config = dict(
    head_dim=96,
    bias='none',
    max_grad_norm=1.0,
)
Each number is 128 + 32 x the weight over its row's rms, rounded and kept within 0 to 255. Layers, rows and columns count from 0. Numbers have three digits each. The size before them is the row's rms in percent of the matrix's.

# layer 4 MLP up, 6144x768, rms 0.0854, rows 2536-2741, columns 128-159
098:134128124119101127158119105141100155083134146129155131138130121135094132077143121147148162114099
105:091115149110166171103166147077130123119103121124116098145194208143144105090162123139065122087163
097:126131170106110098127097083145118117112149123147066182124121124128134186122083157099136078194164
098:167093152101108216155112145126137084153112161070123125169138193148106080133135122138154112119060
109:137131157126112130063134078130135105142151063125181098082163151119108107136131107143075136109137
098:082086129185101106142136115156140144090082169121125071160105124126190129103144161175150135155148
092:157075078113212176128134099107146141134157143233060160164095129134102087115106080113124128063125
098:118141150205115145111144076125105129160143125155169103104144111136123155111127125169073098140078
101:154105072186123101158137108125118182138147186073100101097102121103175062128075135157144139148112
105:062149117136110159120197125174129140108163179170116126131140104142127169154116110166118164171087
098:107085109102179114165147104139105139074102113130072124158133158167151166157133093174109176150089
104:089070134166132100117181103112151093146173182199103138128140081104165136088105089140129072201099
112:135120119113080140123110192114096149127146081102123116143082133097131143145126119115142133067123
101:149141139133087115148131071113123175123119168140105109130111060155114091146139111152052122113146
100:125109143116185178147208105111169144074110103123130147133113063166087066059133166173094124147110
102:142124089133119123128114138184131123085141125095126115191133087178196135111093118166051110171103
101:164110211176095150122146160111121142108155082137094184102132126173130179105142078149050189092068
102:127099117126084127137127104120121113070153160120071147144146144129098128176159094114110073109083
092:156080140197153168088079110201143117091117175125096161076123137130175111134164145121169155106096
097:174085149159155170160151145135108166122115144155113110124169166137145121145077105103120159049112
102:112122131085109139091047129087111067134110132097104212106144033171162088170109164128114089097135
101:117087127172121090101139086100131121104102124203087086137124137154130180084130149162140052125138
100:106102168135156132104083127164130109143143184130070120174156100128130075203063115171088155160088
102:113084151151080105151116140138085105117052137110087084123135073135075174164077085114200097086195
099:103057152116171175116167126148126083084121114129130088157144094115150148101126139128132098171116
101:157097140161112079128119095125100116220162159115150151145135134071131122151131109185090081180195
101:130147078086160111128141090165129163120127187162132128126153101199069083088121170155084125105106
104:177129120118145162151134138130115099129106088138167121102112120108090146132117152095152112105148
107:026099131115118147146095133112142160174120161100147145147120194111153158130090064093111100142120
092:113084130134167146103195131138121133135105154083148093092095089105079106040136161083155137129115
100:104150103156141153133125122120088165091093118155056088085097104107118153141072100084121070164051
098:141063099162079133079120128130160141129124176164129203130098125189103067125162174161173073145104
110:158154103085137158061122112123104145116061104201158173132105067198077178122159052133129132089139
104:114113148120179080102088145158121112109160098174109160148118083121115101110113162121169144139091
100:161153191133156186151084146096180155142121110126138190122168107163159078160184147136119101120160
108:149114103087134088076135079097099092097137087141170132125152191080117126164132178148149161120164
097:147121156196114134088124135117139094096080100083103136119108144147125164075126202133137119127117
097:164106116095115033132155157134121103117219152082126104116130134177133125118162167176172129110092
103:170078117104111093074097123112148136121149123072163149094144117185116104129143123105119146185133
095:128116155172067161124116145134132207088119176077091129100109071139091108097168105130162077119088
096:098077159141068152104094138152102175089120179093103112127166121066138173122176131082132136190115
098:143112142119143137177091116110080158148129126120148151150152125132118130071116123114165172090130
101:132154159088136106144131118188136143159164139090127142133140137118115130166162080151114105181096
094:156142132120102116121062148161128149134122115093109131118131158125133073178094162098131134132095
090:172065176142140130077181119160061073152109166115131190098153126198098135091124117131209113151126
097:108059111140139162136110116108111174136113110113185095116154184094133159133111117127077154176115
096:118091154088137151151116184118208056115107187029143128097137094104120145202104116124054161097172
103:135151086152084145121160175130120152104090083158132109134138140101078117140146108018132093103128
094:118155140184079194141107132085150158080157101154130106151179103069164124106171140173155092102179
098:166087135090118108136031139133094063194074119114098094146089074124130192138110124142117188149154
099:101161111147117086097127091149082081121116176113095139132079097195153148125119170102160094166146
101:139115136137180166107138138111132087155118118103139146211121089141134112103158146146118142173106
105:178160160155165139059054077135147167139107073147103104077122142090156139118089137079184168125099
104:131100072117136115151160176101113077071200070175111144148118172148105143138099161103125107145121
105:174091119120105186195159023143124137111094059141126129118208158132154159143136169081114136163123
104:107134116165171115068136061150104098128118086112181127144123087128131149142153113144114122127167
099:138096141199150200136115135134126142060095122114093066165113093152127116054119093127112114095129
101:106107073136164140116065136138131156169163120151165150199178170111126106166103173151076157164125
100:118164107134163072082077153110123172114136141177079123137108105195131129159149168131084136142148
093:163138129094083139077104144089121157105148163130082119159115167139089121123188167160128097137154
093:116117131148130174147131123087130151143149138094148131092148110159132091121134195085166093156121
102:177174146151080092094192152137080088170163136190170104124115117139150168115109100146109133100110
109:128132080158115081140188161137096162147130150117152105144093113124117191116159173067158107113087
104:105149183065108150057071105093170189112067145135141089160108082132169074150156149137164141136147
101:056129125090133123147167209135097158145080129121072052157135160149114124181165089125088139174173
103:156193123104146169138118134105136127106130186091133107082126121146079138158122165169102066136169
108:106122151101084108129142114119147204103113148127095095156067077129176172152136102119081114119189
111:163113167113140132123142125107073220119128157123166157135111103110098108136117166133146100151123
105:167061090190178124113192112064152121141083113171095146108107137053119110037097148162076114195142
117:120100135132092114124102183139116148144106109118099143123129157095077147149170138120139168163111
100:146119123108130138108094131126157095074148094077101122106168138157158082109129122071095134164090
100:138136148144090141140145101132121108153161119082138098182134103139121133106125134099151164150131
103:131102124173157115060097152082133106132088095083183111090143122146198115091107127106075121085148
097:098070149137158148116133159132123143101068154121132140137091135226076165172183136139135163131055
108:129134104161084079106144106121145129163124132153183115150136131098169100162077125192105110101215
104:111090192110124127107119125109126086109115116132140124168129117106146099107142118052125122103137
100:100171189168127098156131070170128180103173102113146146147119111177075110125131159065091086115142
102:071175092132131106186126114087192212129081142131105123133207179074132052115123127144070130151151
096:109138121120176138170060136113151140159113118093179179187137162078164133059099132175147172156167
102:146194069113134089074136133172127144092059159156140158129095152126099110111097084135185184120146
097:098136102140211139132143117184119130109132155126102076170116083106089150180110078091093122089169
106:137111162087123132094111100135149084115126169154114157078172127085130145111105152123151162123196
106:142051114150136068107100129058073103101120155135197153120117097168188108178092103114112157105167
100:091116118123170129131151118080077127201099086139177107117112080114164132180102092127140121109169
099:136081148126098153170098115138187150134124181177090078169113174150138136076093118146117115159097
097:152167095135146148158152158116190104180149096071194177171115086162143123059082138067101094119113
102:123079134150100132153178073104112093132142210129136108175102170167077050095114198140165164086102
095:180117177184192101132102154141199129106077150093128095114116105126149098114141143149109126090115
112:188112121159085132105161205151195139131115117103149169142127173137071118104184143111152141108142
101:049149115125130128093162192145166117073171123149136145147157129081168108176100181115093115132133
091:195119104114115161105141223084114145107128115113105124117127147108139121129101141113146114145148
103:096130099128176097172163140127110143106114156139096136088124148125122134114102186150121165141168
101:176166158090110101119144116080138097137155112128113142109109167089161058191154176087156146095109
099:119127083100122092156113138113135108152164168149125170154142084067116164136169114108178111090142
097:087119104140094161150099099156122148132082069128182175121135092125133100149166105215157084166118
103:120171170163095143077130085082123107192144087121061098127060118103064131090086137079131088080181
106:123094138163107073133079076142146111167102121120126110144117179131116153139128179054131139118106
104:132088073108147114160126132154117191143102088089063119168130142160131164177182131154107170110116
098:183077122192109088118125099138201153150083179122053089204087126148179100127151123114137117125142
096:092145140145169181130162098090179104102148147134114146114136170141130134148144228143176117162087
102:126116091090153139181119104139127072099143110080105154076095135131090082121061134127172130161156
101:102109156198116082146090158171152090119064161127193146042126146122192155143155177067207124107098
096:105127056148169140117080119158120166170102128079128130184090118114115161126129138137132088184154
098:085104161140088159127080131104118158114146136116163121125133170172112124112135133193117103162071
096:107145129113146185063141135150099139097103123174151162177177142028114151166121139116087128140135
097:112141174114085169104127166106070123160099190155102129163109132109147191156137151101127163161172
099:154195110162124155119136127145096130083166180150189135129179116149156164153123131096170134115142
098:159143119142172137118110135154132115107189121144157122047070100080152182130109169171168177101134
105:170090142161111174137129113094157102113139135193135100152124054132080176050130082139093124139138
097:101128115143164124136152164141124131104157137079172169108081175158111074122102131121147112122102
108:125158132188086140114157157077104179087148206130106155166111154080036108183135182144147160075075
105:154096103141085098208140152088138116121085156150117124149143070082096090145130169063133116135074
096:090156049163120165109176101155122154110184143077078120095139129080167054071113146123105114134083
095:083097145136121158159139087110119095102166089080074180177153141147136134069145150143136081075079
100:133097071153152031081108126129090067132144158133079105112161168169121119156098064085099171131210
100:124130180125173104131121159104159100090128170139139086166200136054082111154124129122124131146137
101:148148143078139146093110190120170114155163098100097092148146111116161156146113125179096163146146
101:135118137123176152077146143116152190135117152096102164145137070131153203113177104144067133098124
105:145174095090156149149151144082079165161154161108128062108138117131204207168141071188125141128103
102:128130088119082105175103170158051163121191094099087142153101136095107176191127163136127127099142
104:102180168127120123134155155136130128151132117172143095199142114139089135103161096097141131154127
096:121128137200127101092090087151115130159097165178154110124061127151108124053102128170161143082119
096:105113145041171091149133157132165187154149148116173137129115181097100158088104109117176159094101
098:082137176110120095181133133164161104123128192134151038138178103122160142093129137122074146070152
096:128120179169088116094152067158170151077125136171135161134193126172167123124084094140137159127123
094:134123185108118098094131153117107139118194124115090081113130138179143048115186128100141101167071
091:113151142142124149111153166137080122169102158151116161151131104120174137112123125125142126106093
101:099114105158155080054155103102149127162087132105141059132165152130093135093106106192113201085128
102:122151128073146160131132144133115133098104129088082107103120145128160151103139202121131127116077
105:205145110107157166092111200113127149124084115137120161112174100098164130172069125085117113149108
108:112135108019144174151116121109138151133124091161192129161118132152197121139053156153135108189101
099:140152127139174115109135101132084126062147100145114166159208142191113133063126127139100140090177
099:137102090115118114207108118094128091132137122069122082137098123160099087119085151109126105111125
102:191124081116069060120157166048144057159155105129137158135123142114140131168135094083124126140230
096:163137102116156096147154105127154136117161150145081132115120120152089090135169081111183079177177
109:128085159099116138072181105169167109117124165141111144122117097116206141160132093124019160114167
099:104144083104072076142119192141182146148145112159066090130111099161122096181155131152192163098138
101:107105193169125089117140113087130122124157109118088124153150096107079141153131100134052092101114
101:123120092107137107107147129184093150090140105114121084107145144176140101154126192175037169088161
092:147098138154157076109069128161084093089149175075129103153089152131164136193173157104169147194100
106:089169110172225150112158143191132134133122135123139157137115108103123097091083125149134144148161
107:073167149199092122093144164148101118110174164150117152090141122080109083152108065140110152220150
099:114140124126108098098087111149205118122126155135155078055179108184182125079138106114095142109129
094:083166047148137114125154129107145095115128121121144094197154064176131016113101117110159150170066
098:191149149145167140098075133165152104209144094101107086161134157099123114091122152175173163130174
100:149125144112193118043182142175056081125091092091105104126143155147122112105126216158104107149095
108:151150123168092106122116177153074173102125137085104144109085122118139138141134129093141119138100
098:157175141192162155147082173127145150157083231102181117157137106086088143080117115152078146125127
101:144090153155168144137081114111070066047112111096086131146102152078105113162152110122145162165131
099:147119119129096109094069097079088143208130140126172105123118157155087149105196106140146131076097
105:188101090149086103119057124102127138131169089136153118105140146173097117191131149098151119104000
104:210125137163108133091075147110120092151138143091142090158089118189107148153170063113129134090095
098:129072062148172143117134140139092149110160151121114140126167128184109154168143105151076093172131
099:124171116147170156129127129206135073130112224141111083093100112139220128140194096154104050144153
102:158098142146082132125151144134166168083106117124124137110128121160099170126134146091142092132111
094:143109133087113065132083134068174125192119076112156105134151132118116113085077108086113082178133
101:171126146151145116132100098163130105146122163137103111134100135062117077071109142160102119151103
097:171143120206153121044107090121098123147115094142095149093160159117139111162187139098137164106092
102:075133105120125169128122089181114094171085126172152146117115132172109114096173106117123107160121
099:076133101150110112118093148128162218111151122078087106130149155154174162116066140143144119071183
108:145140104065137169150129165137131079119132130135141149152075121090103140113103128156198114101125
097:143141162141194059130133117124131139166135136115144120117108156162066086079093139095121086175141
096:160147125150109107161127122118152164101175157163156162072125061130139135134145101186128093130125
100:142103113089194129115167110179151119108154114197136148071128177120141091086074118120123155161074
108:100090091217134127168186102113120166164099149113155162081110093165166103057106086153115132115161
099:091113169155146144121100122140112115136103087099147179083178128122116141123158116156137110150169
100:107101109147148121107092137120189077166141092168117067166108151143101149093141159119155137131139
097:138151080134117126139126095098137107129093077157095108113124129118133089150113132094127183120135
101:090106115181122088113107187125126105108140204178143136089136106132083109162111122137165121159133
097:155098142148156129124063114152118111110127154091121090141167172091123096156147125133120096083139
100:125107113162146105142133089116111131129071123102156138166098142162156150076100154121119122126128
098:158128081146212112127070073097124176082125127095249089101193157140123113122167072116186155183108
102:102116178110183163153139113171120094103107132120131123150106108123099094118142185122095073142139
100:093111126123187083133118186110108088133067168106146107105176133136162146137098079154152139101084
092:142121111167103115125165079129134097181170141048207131104127099145155091089129123198123138121135
099:097121094151106191144129099129138137132146141101176106157077160118159106150115118120135072130137
097:176078131098087083122112130123115141178165137155115142104109133134155095129173143163162121120154
093:142122104139167148137124164104104125109107114131165076128100178072145110194153142131120088112164
105:149130137176167115090143117147152121135190099099128097125123124131103144143061053128168148093147
097:095150068110138140132205106149103111087165141129143039189096091133110149154096091126132107131182
101:113147066106139144239182105169142185131114140123104137149111155102115111148094128120117145119074
102:119121143190143141097083144115108166146128196136100092090171151106124076177119123153116133196145
098:122102102137099116131086165122071184111110156073154146138157100127159094045112194154113100119151
104:155164151161132214180124065127099139117157121102097065139182125087119186131169199139140117115115
095:131142100144127153143115132113093150094108112131098172144122152124155089056096121073120081193182
100:140082153112119124086081081054166170127155121104182107113193144107114127146150117110121166114179
093:121113173174075102153098115088172119086088139092112058132144186140122134094191144101127113151109
107:207077118170092144151130183118076086162118144180153083114108145145129200098138168147110153145104
098:154078145154094157110117119119077115156182150175157168107152091133047092131155109148139116096163
098:144126147129085129127142107108118111127130158125126123202138120117090153089059086099093143103111
102:162120096128131168122129143075136131107088177103129168127101104179106210121115110120135137089092
098:115093079118082112119123121132086138145080105186135173121150172146131136143079095069185105092099
101:067121131137141117108171163108159179106139124118155153150177144170168122132132136191112098122114
098:132134107087161105116125059078126116094148118113107084116140100116131138105153093144103146124107
104:150077128155171149101088130086087141071117081099152121128183091148134129098136126165104139123128
095:116132190105088131128135007163154141125135145073181120145144102126149076121124130074184113128111
104:112113137085211079094115108172153154124076134126183081148161144142161132148160167140122183161111
103:140071093148145114142096074159131090140170153144165111143144159145147142089213092189092070054137
099:107131136196099137119141107156089099111144160131095127081163092131139087098187165147145130104165
100:082146141155044128130102131202111143155137121132156102122152134073149118145103153095178142122141
101:125133155097120104151104131084171067179124123060111096177144120115114168134096164112153088135133
106:071074164142149126089102167058167172148112144091180134095122135132128165083132130101142125080071
101:114136076149121138126089140165112119127191164165131128145149115153156123146127142082161141101115
102:115113086158150090135130114125091131167127122082128084088137088151083087132155168101151105145192
097:155106170142077152111120081167065137128160111119059184116130118080232152092154127080117148105160
097:137146158119121095169129094151083116086160146065084150166144074101163149084112086142096138128089
# layer 4 MLP down (transposed), 6144x768, rms 0.0336, rows 2536-2740, columns 128-159
094:129134129170170136160161165162109107114138119172166160197133156163113142118126100098105101177138
108:116066190051129111153083131165141170151202146155125091127146159134149110173089128066144095097122
100:154177156100098112095136182120144115142141159106213150131141134161108139155123114133159150136111
098:096176071093131152090137123079147162125106164149140124107097174143142137129120110075205135179113
116:172171195107110090122089133175153127086166106164163087104156053132117151079113172120083115107088
096:133139166092064062117113121163122153131172146135164123122179113177111115143192098159166102123188
090:156156151134086074102053119135138105110062134081145158168041182135097087111115149129105121142123
102:139098145115063127126134116150113120157124064154128135075139108115154110162080165175144188149128
099:125192085096124146083126044124087120185133145114086150093153125104100131124175138119119108103147
101:202170143123089119091116148106114137090221130150161175142187118075107105084091152154136095133145
100:160142102128154173132156127133132153130088138156178123144110081078189114120065147141126149056123
112:089098138096089163167142091088169178101067185163112119076152110083133167081143075150120168202120
109:219130062134063123091175156105121160159116120094090111138160158116135122140115137122147172128091
100:130068136113087165150188066160196129145160141155177137117172113104126087145096104064131106144115
100:172129131057084132199102178117108079087130110094178173120195134113120167073134093093099166068129
099:097110126129106069059124137091120082146072143161156201139082131135139164140163105065159114144137
099:152097115156089148154095110073128133128138117122194164129087145168122090084099113134150162133124
102:139156104110170132187147051139141119105064130152143095122098100152082122107125118106174092122173
096:107159097143080149110161194136175158103164201126172131139203152136091126076113094155184139154106
100:105157081186099111102125163123098107107128199094160131103141118135100135175125123120106132135078
110:145133146127090128119197119121099140132124124068084195166144065139118119099150106139105079070159
100:112136187130131130143141154153111100158172117140135112155122100147145136106101153093064180154173
099:139126111105128126095149188098181099120082095165131180115125122111125102070118134167155122145145
110:168111113171114062207113128124145122179120131147065100179195114129119163106097172141088115127172
098:193160111121119126134185139052119138067117102180123165094083119210149197121084056160180120106086
103:098108163131096139072108103091087173141099068101128149138160148094174112143160149096144169103094
102:083152181137130115061117094103134067177178122092168110124105105168191121091151163144095108087165
107:107151160101119109114109141130164102125132134118107148107086159064063154179136126140164080182054
105:089138129113173127132130149160147102145173071095155125149125172115086157114102126082203184155149
096:131185081156180126131172134104118074185131175157095217143131124127121137175139137157142150175127
100:100111100122121078161204159203096158153209117124143130160185129173183109112185109139135160117191
100:124164111101162122152166156192109150095073159093091047093053095146126196157103204156150095122077
112:088144189147107107119148147061093208063181110120101224133104128088138164122172122106099127143118
111:160061072115152122119133155129139114095111130106122105083133121149142118066090132155120105154087
101:126116091148121101158131063117113142084164140125122149158170111119031104095103178116128105080119
112:112151182109100176142148155136054100183132143129137107129159147162098163150085186119127112133110
095:066117134116096146152134131111094141186109107170182159145141069149142154190180088155104184112107
095:111127141184123149144181118138132097141130160097010119108157181170112127111105137118145092112091
106:161127104115103167069122118101121136140182077126160161111145093154154097119154149134116114083106
097:181168131173107107150171145148088124124188172082119159114174164159124129121217149128170175173138
092:115161092120114122145127164145151064112111122105135121191126118082084111092069134119106157152169
098:134111113116144169132076068138144107092155131103089132128128091080162122156119105114090147101083
099:136101165087115132127103189093100173119164130155100137152127093089120115112111121153154134160084
096:146126100140126117116213118170102059139133115119123110142106142084083119139096122039093082147146
090:127134098105120095117121131179185211159135176059112093124104125085101126167119161160074076092167
099:120225060152129113165129092132162119173193161082132164201176145095128143107085149106129127113152
094:141126052104112104117123081145114130138131177140129127087101136163170153137134109101129105075121
104:055124124199116117066101100088154155150077140108133077135100154097121141120118126154094146097135
091:138158152116167157099170120155094148122134164147170099150030087126140090161173121128126128147094
090:088126104134138100080132097127102143100178174064212121167149144099102094126143130099133134134106
093:112108136146114133124167147121137126194108121150152132151091157097139129145155060124151108129110
104:117112145144104117122095151125176081144135160122204083131120131136129104077127072155112163075180
112:146085127178148150110075109070191116143152091153079131114106075097119078135137072151142190133104
105:107141123177191097133137121094036125184144150192101169147123096130089131132111098127100102062080
106:120081207136083149160141124080123126148087112139138074118141155177114138172103178119153100108180
111:132131128156098104112149094147072061125109184139121157116077127153121165147166081115145131155144
102:168157118166134112093060157140107179111153137173137150127121117169060112136145127173086170152045
101:128157107145096169139095140106195159040115088166076114095105144095145107113083085117107132160140
095:080111140152061131116086086128138160101120141142154088133110150169089149097123117165141076140157
096:090193161084086122154141141078144079170142116111104120136141117144144151178142159114167095099148
099:178111118148088168105117140112099103125153112126120175188100114139152143146129128096121208169162
104:083153113170096079130146052137113177186169144090099187148093138106130113155103110118066093104152
106:125057049108107103171113151133158128200110165151091138100118044072123133159076092103123145170134
103:098132107110112155143130155059132126099129151106189097099128139154088166174121111184160178198179
099:110111147102145121141127114141116099183093137112100120116126128099135149125160107124112128153151
105:157154080052105115135117137113132128131113102083142103060109178167095135108130042088086149120076
110:096104128142091141145096124154118142132141136142182139144121151179153156125130070169136161119068
127:173109119060158141122110081109091171099091143105112088123150118092078145108165135132119147130141
101:090090096128131146105154128097178137159094151160101092105137109155120184149069077159103149133129
121:124143100129147129152126109158159091117116152105134213148145139145137103191154125071122137146136
100:149100140109121172141129149126146108196176097105099122139141090140137128128166093090135104168084
103:109090143133133119183154111151106086107084109143139139079137112120130139133153157130083148132094
109:146163141156114148119083160142104132113184103116170128141051134234141139084145105141199050190125
101:126131102112117116094123137066149099148064089156133105179129120099139139176138080168097112128190
114:119181151132080152114122089139115061132115136141177142169133119102122114172103144148114120119162
105:120097107098148061148055094187105137055121184159114098109147133113151111063180135138098092228107
100:135150185178104119240077099145104083135119179132086120141098129145091191150138124131150100125170
098:108175136111175087156197104123114148114162171157150168120099141105135122163113153095152197082116
094:069092107163167196186135146093110126192096076139116088157112103099124119151115195073106144149101
102:081153081137172099150141144157110158138105114110182140081109063100094105158183082132092180183153
103:111082107098130125192146158134161100159145067158095173124081167114075097165070116180141131157114
108:153116133161131111099146162101142129156087157130171129130167072110116079119156057117180177084091
109:163120177129082151131063116087147072137127085148156125131187053125109097145066117139180178125168
098:145139089143150137193129090070156130118121130093094154146176157096127116102167143132052115195178
101:128136204094146139036104169155114130127107124127121127106115106092106135137168115095135126182114
101:130148126166113056127216064097133113134167109115063136105134093149132119091156122126104094049086
101:091071114114113151112120075151057115110130119134127152124133166149196149139134168167064187093067
090:088105147094096145165185131093100147127126074176153120131120163162155158143089152126192114168063
113:119095130180159140162102166106172149174135139152126173096121100126096178138158164090079159137111
095:166155118072086155144152157094102153149127105141059118101157131098187116111089128090187214186132
095:089105205134081073159048118154166094139144154111120095103116144188127107170106152108147147116144
101:173077161089108176137124062096107131122226187131131122142118099097131101088125090138168083155149
099:196077143140057144067121104151146123166097124167082095147067073122144094159182133125173101080111
096:097116215162075103157115081127130082167102147108113148122061090189177141126141107107103121104125
097:189093159144157150180164158161127108114134164129158092212109137064192134159096113136100132172105
106:134101133115120116124153108129128072140102120179094112149175104148130134140059076151116116136066
109:153136101127117156153159144136085090201117139082169144211126130122137108123089136120140109127088
104:181121150160158168187127101067096125140144153102156124108148124162113169113130087147177194099123
097:157129101135089081113104138192214150092117169138132117120147157113107142106066096146119164076114
099:069145128124121104127139122114134167106065134125188086134128135099177072171103166078180152072092
100:174174104172078150132066078166141131108053135121095070126133089081152110151147144102142086142093
098:133147155115166065110096089042159142164108137145172194116119103126117168180115170159109132171148
101:115105114109117073145105111092146137143122121155084067121129172137171189128191149144107147125133
102:146155158095134106166151138111150080125083144136081162069098114163096080149156157192080102132160
095:126147106057127108182092138178148136131100108137117153138126140162106180109158123151184162169129
096:113090111095125128147090104113109125205121128122146126163082197139169167146122128156107128075165
098:131112096126156137095093183097156133156143145138110084143108118122148131093179133147160081097076
103:123124180151138118149104070177092084114082138125149106162139141085105149115094151074124165074133
103:179197147097148155192117077106175115126119081164136150089124118097157102096142079069164174152089
106:179128144136116036110132168119113086113130110161141110128148135130145186108120080053139106096112
103:121197152149147093106100147088110168121106108188103082105118171135096134156108134095109151089103
100:123168187127139159097045134171121143097078119084060125125039137169211124102165060172140131115120
092:127107130153088146136118175118116171150099165157156224199155098159143105208135143193121130179151
094:198122097142120130139137113111204181138116132205156124115112169112115119165104141162152120155130
097:091141154115192160144098145132094143113136109095154076063117165136143123116148199065124148083100
098:116070109125101176174122085114137120102125114104135143133097129151087136198071082171112099073141
099:086157151132124104160123130132111123165128143152126153118173109152074121152119126078202138133170
099:095078079028116142134126109114146158121094079114122127108090151128165157103037147164177117090113
097:098125150110143101104138105145164104104125091116123140112080112150089128116118152072148145129106
101:152107173089168116140106120152095090146149148155167152115116100106122125167069145141187159103140
112:088116134151125121096186074146101098110153157157149146081129121145178165151128113101132095174170
092:128181194117158129098121177059088079146150119109090143112127130121050128114120138172169129144127
093:134116098161110093078162130151084107121116147109102178153075163129157120173107072157085184124123
103:133117165114060185109141087120155123138084165161113076164123155079151080158134148095150171112184
095:094174178110117134141171131144061168137099122147138126086167115096103090165117086083099120137133
095:058121064140181124152144088091058089217100115111166104148145092166081129106176158091142132142156
093:179080145135109100154163132177114143142119115164091180122145109132097126107127160180106128162093
101:114115167147103126145086101140120082061158126159164198153152109115130123169090066079092117111168
099:126096169104122126079072138188142126105164055160167079034077113192091126104213117146114121095131
108:166157134189123124129106075108078061169089158092134113188117111110136138085113109069129136148192
112:098157178133104212123117143153101054107103073133119130094135108129117161102143115167079067156191
098:128154149093165112170131130134135104082135134127078108118141105130114150148082153147135136178238
103:140113108114138121062138117113099144129081103096093148057155083067126091146236127113125083115123
105:153121105126112067128083121108117079091117172114066142175118149104147149174138119093127148149154
093:118090172173132109139079109147130128143180108158095119176153181102154112131184174129098110156092
108:123113114129158139167148154132108143110213101063145095108126122129100120113133082137180133103094
099:119146177136126173123122180124121149108143089148134092075089114171137122128100117083156124171161
105:171056149077129128148120133163136050161095106106228189096171137104123088165145144101153090135111
102:136175193123145049139168116091129132078126159176103143127105100134107136109138127132114117082098
093:179137139132105113155134128092093092040054106094154125103193184158157108134125102114118129118136
102:041118138147080118120095103143097091127140139086161105112112184111142084136152155113153116098137
103:115109113147200108136115143064125105119068150128134166165181085179193127111136111108178098176131
098:159086109134128081125104145136185113118139121132115161125145099143123141163104117075155116151100
095:148129062132117166084195159136124079147118166134158197130115163186096163083170098123135139159150
099:096142086138156167171167150073025175134125112182133110114065073130119139098087141150126122131178
093:144121112087186097096115145141160161176074062108109112058130098071096142140126140117125084099128
107:102096187094116141056134118157123147115095126137156148084091076188202135096105136113144168155223
098:164148107106098123103122145074110202085154123056156165154150089118131124096124077089089099106183
097:132220070130067145165166146130156173108138144129184139126136140092162163063115174067128116125139
097:119151104144165139048147132087099148124076105115164168065141147098059132133182096165169111149167
110:133134119165111127148160095163117165127213120138090093105166063175170122089102098059126144161160
106:089150168129149094099154098128125115101152139157155125107127125128136136142113148105177130100105
094:146151145117072150141178144129061108076130114071179122150075159112116155142091108102098102117143
100:138142150141112165087092119108179101128157174133154133110134119113109097175096079128127178134087
100:150078125191094164117082144107150130166167093155131175136075121135063189093105181097136135123178
099:166109113107136138134115145116125111126143090125112118084117114109139163120192149180140100074110
097:039116142110122173116166143085113147082115137095155125153121135112159160128137092090108113103135
095:156084152165146170091191108161136103184159124152124155170079114147123135087168060122138130089182
103:129147174101117143179133098157130121146154195149127149091095125154130177116162112136142132066106
096:148166076128086120200148166125070133134125155151161122114126124090109106191124069096086186162102
105:132098156080163066152112134136122106091171146136127130085105161214145131106110146152120108146172
095:123091070076123111105144154113167113103113122151139146153135100088094167102118097088181152090148
098:182114131153132102140130105128187146121126092151175149108171095132081130162153096130105081086131
098:130159139131111132140103092113154170083123094122175090135177184119130114146085079130073144110164
105:134099094191178120074220109099087098136124083120104130103174149087169187065119124101108114112157
100:133161158126157103130134106135169139127084183161060112143195077137108082099118094090098160143102
104:110060148150133106131132093146087152100165130070143097123116141153139194082103147118198116113115
093:101175135128164119116113160110136121134190127087148127116132088123114126123082079145076099159104
101:119156140102183124060198146118124043132090096101101165216182128150100157083122090104106093091126
095:158188160140087159121105067150190138118134100138140106050124114110150101157088101122130126186111
103:104165125177140171119159117099117114148102126064123120184105057106129155128115121187104150172123
097:085105199136131150075113163137138134104146204128147125186158107118100111176130142081143161106089
104:096083185200176120147142147133153170138148152202153101215090193150081132137138181136130148130113
096:111133065127131124096134071132140163176114159135090083127174153093082113187075158158192100111089
098:081196137125116149049129119169138094180123169151155197118158170131159086150101109125091180098128
100:147156123188155120099110165158124136153130111103107101077132096093157133141141130136178132143149
094:161125089170145110117158169140204114129167165130108174117120115144211129134181130149105138115169
093:175130135125118111140080116142147132105154059108151123175175106137078213130163094119160132164110
110:116137069122128153140142119112094122149105125086073135106165157126155117155086144145101118132157
100:150095120145122129101164195110155139126164110126180145100179120149132087132106159133106132106085
101:125157131127152108133132154151157131138085089172161102108133127176100109112181156088131072144136
099:134140130058150131129081154171167127110131118121150147182137078131116104120172065086152099151174
089:168141195112154132147179100129172077114143132202156146148118137155114126164108103152099134080150
103:107093138085120135188087098150103129126163171146091170132072151169095116112125143121123106102210
092:077164186132121158154073155081154143139131155102177129140136121109078159143110125099145110071136
101:112111109121103124134152166167074080130084057116089191095085170138113147069173133145131123138100
091:099102112151168066109113123103102148079152144139125161135136128148101101186126126149104116141119
101:121158162122040086136147128066072137127105126121140117110094117155110095144142099145156153086120
097:184125177106121117183128184131154094138092161143110167193165103121069126131091116087090126168144
103:153136073113107082155101134107148153118090120107152084079117178110102117131116106144114136171099
100:119212129142134089128133143156143161069139120127180119141109141086139130085098134124160062176121
094:084129142096164112160152162117099144150160167114114138149135037151134098085079090113025152162181
100:118145115156112117218130107076136137181159095080159116105145117144113125140061082112130135037163
103:115139157097135135115108169138096126147161165134123172181149182071130124064139120102075169091204
108:190141162081093148171142127195098175132105154148096168099109159140061115178077170156140170150140
094:088103058149181100114098164139143128116089146193134162119190152089125147173149158156135132137118
107:107166094134129142109171102157128107159098137145132102154142082133115108095120129135136150112118
105:101151120162115099115076176156097072171216092097149160131086155145186115096102161126150111112144
088:101129150095112147143164132122135119127117102062132164129114187150086198186079118185127162141143
099:159092100144164163125091137116157160140129132170134183082105114138118116173131111141177070099110
100:144131124122134150106133124092130108115122162072105158037145136122131136117104114040144125109120
106:109141125117185092117119104097207154151091133136166126228160168161189076201120156139099118137185
101:109199093159091130077119117099120064101143133107074137080173112145170152186104115111127161129079
100:152121142111110140086094073113095173142142094127107139078154149124138136056146165160086066174096
098:100094132143164157122186124139101119198117128148151052207099113065107129136094103189090211149173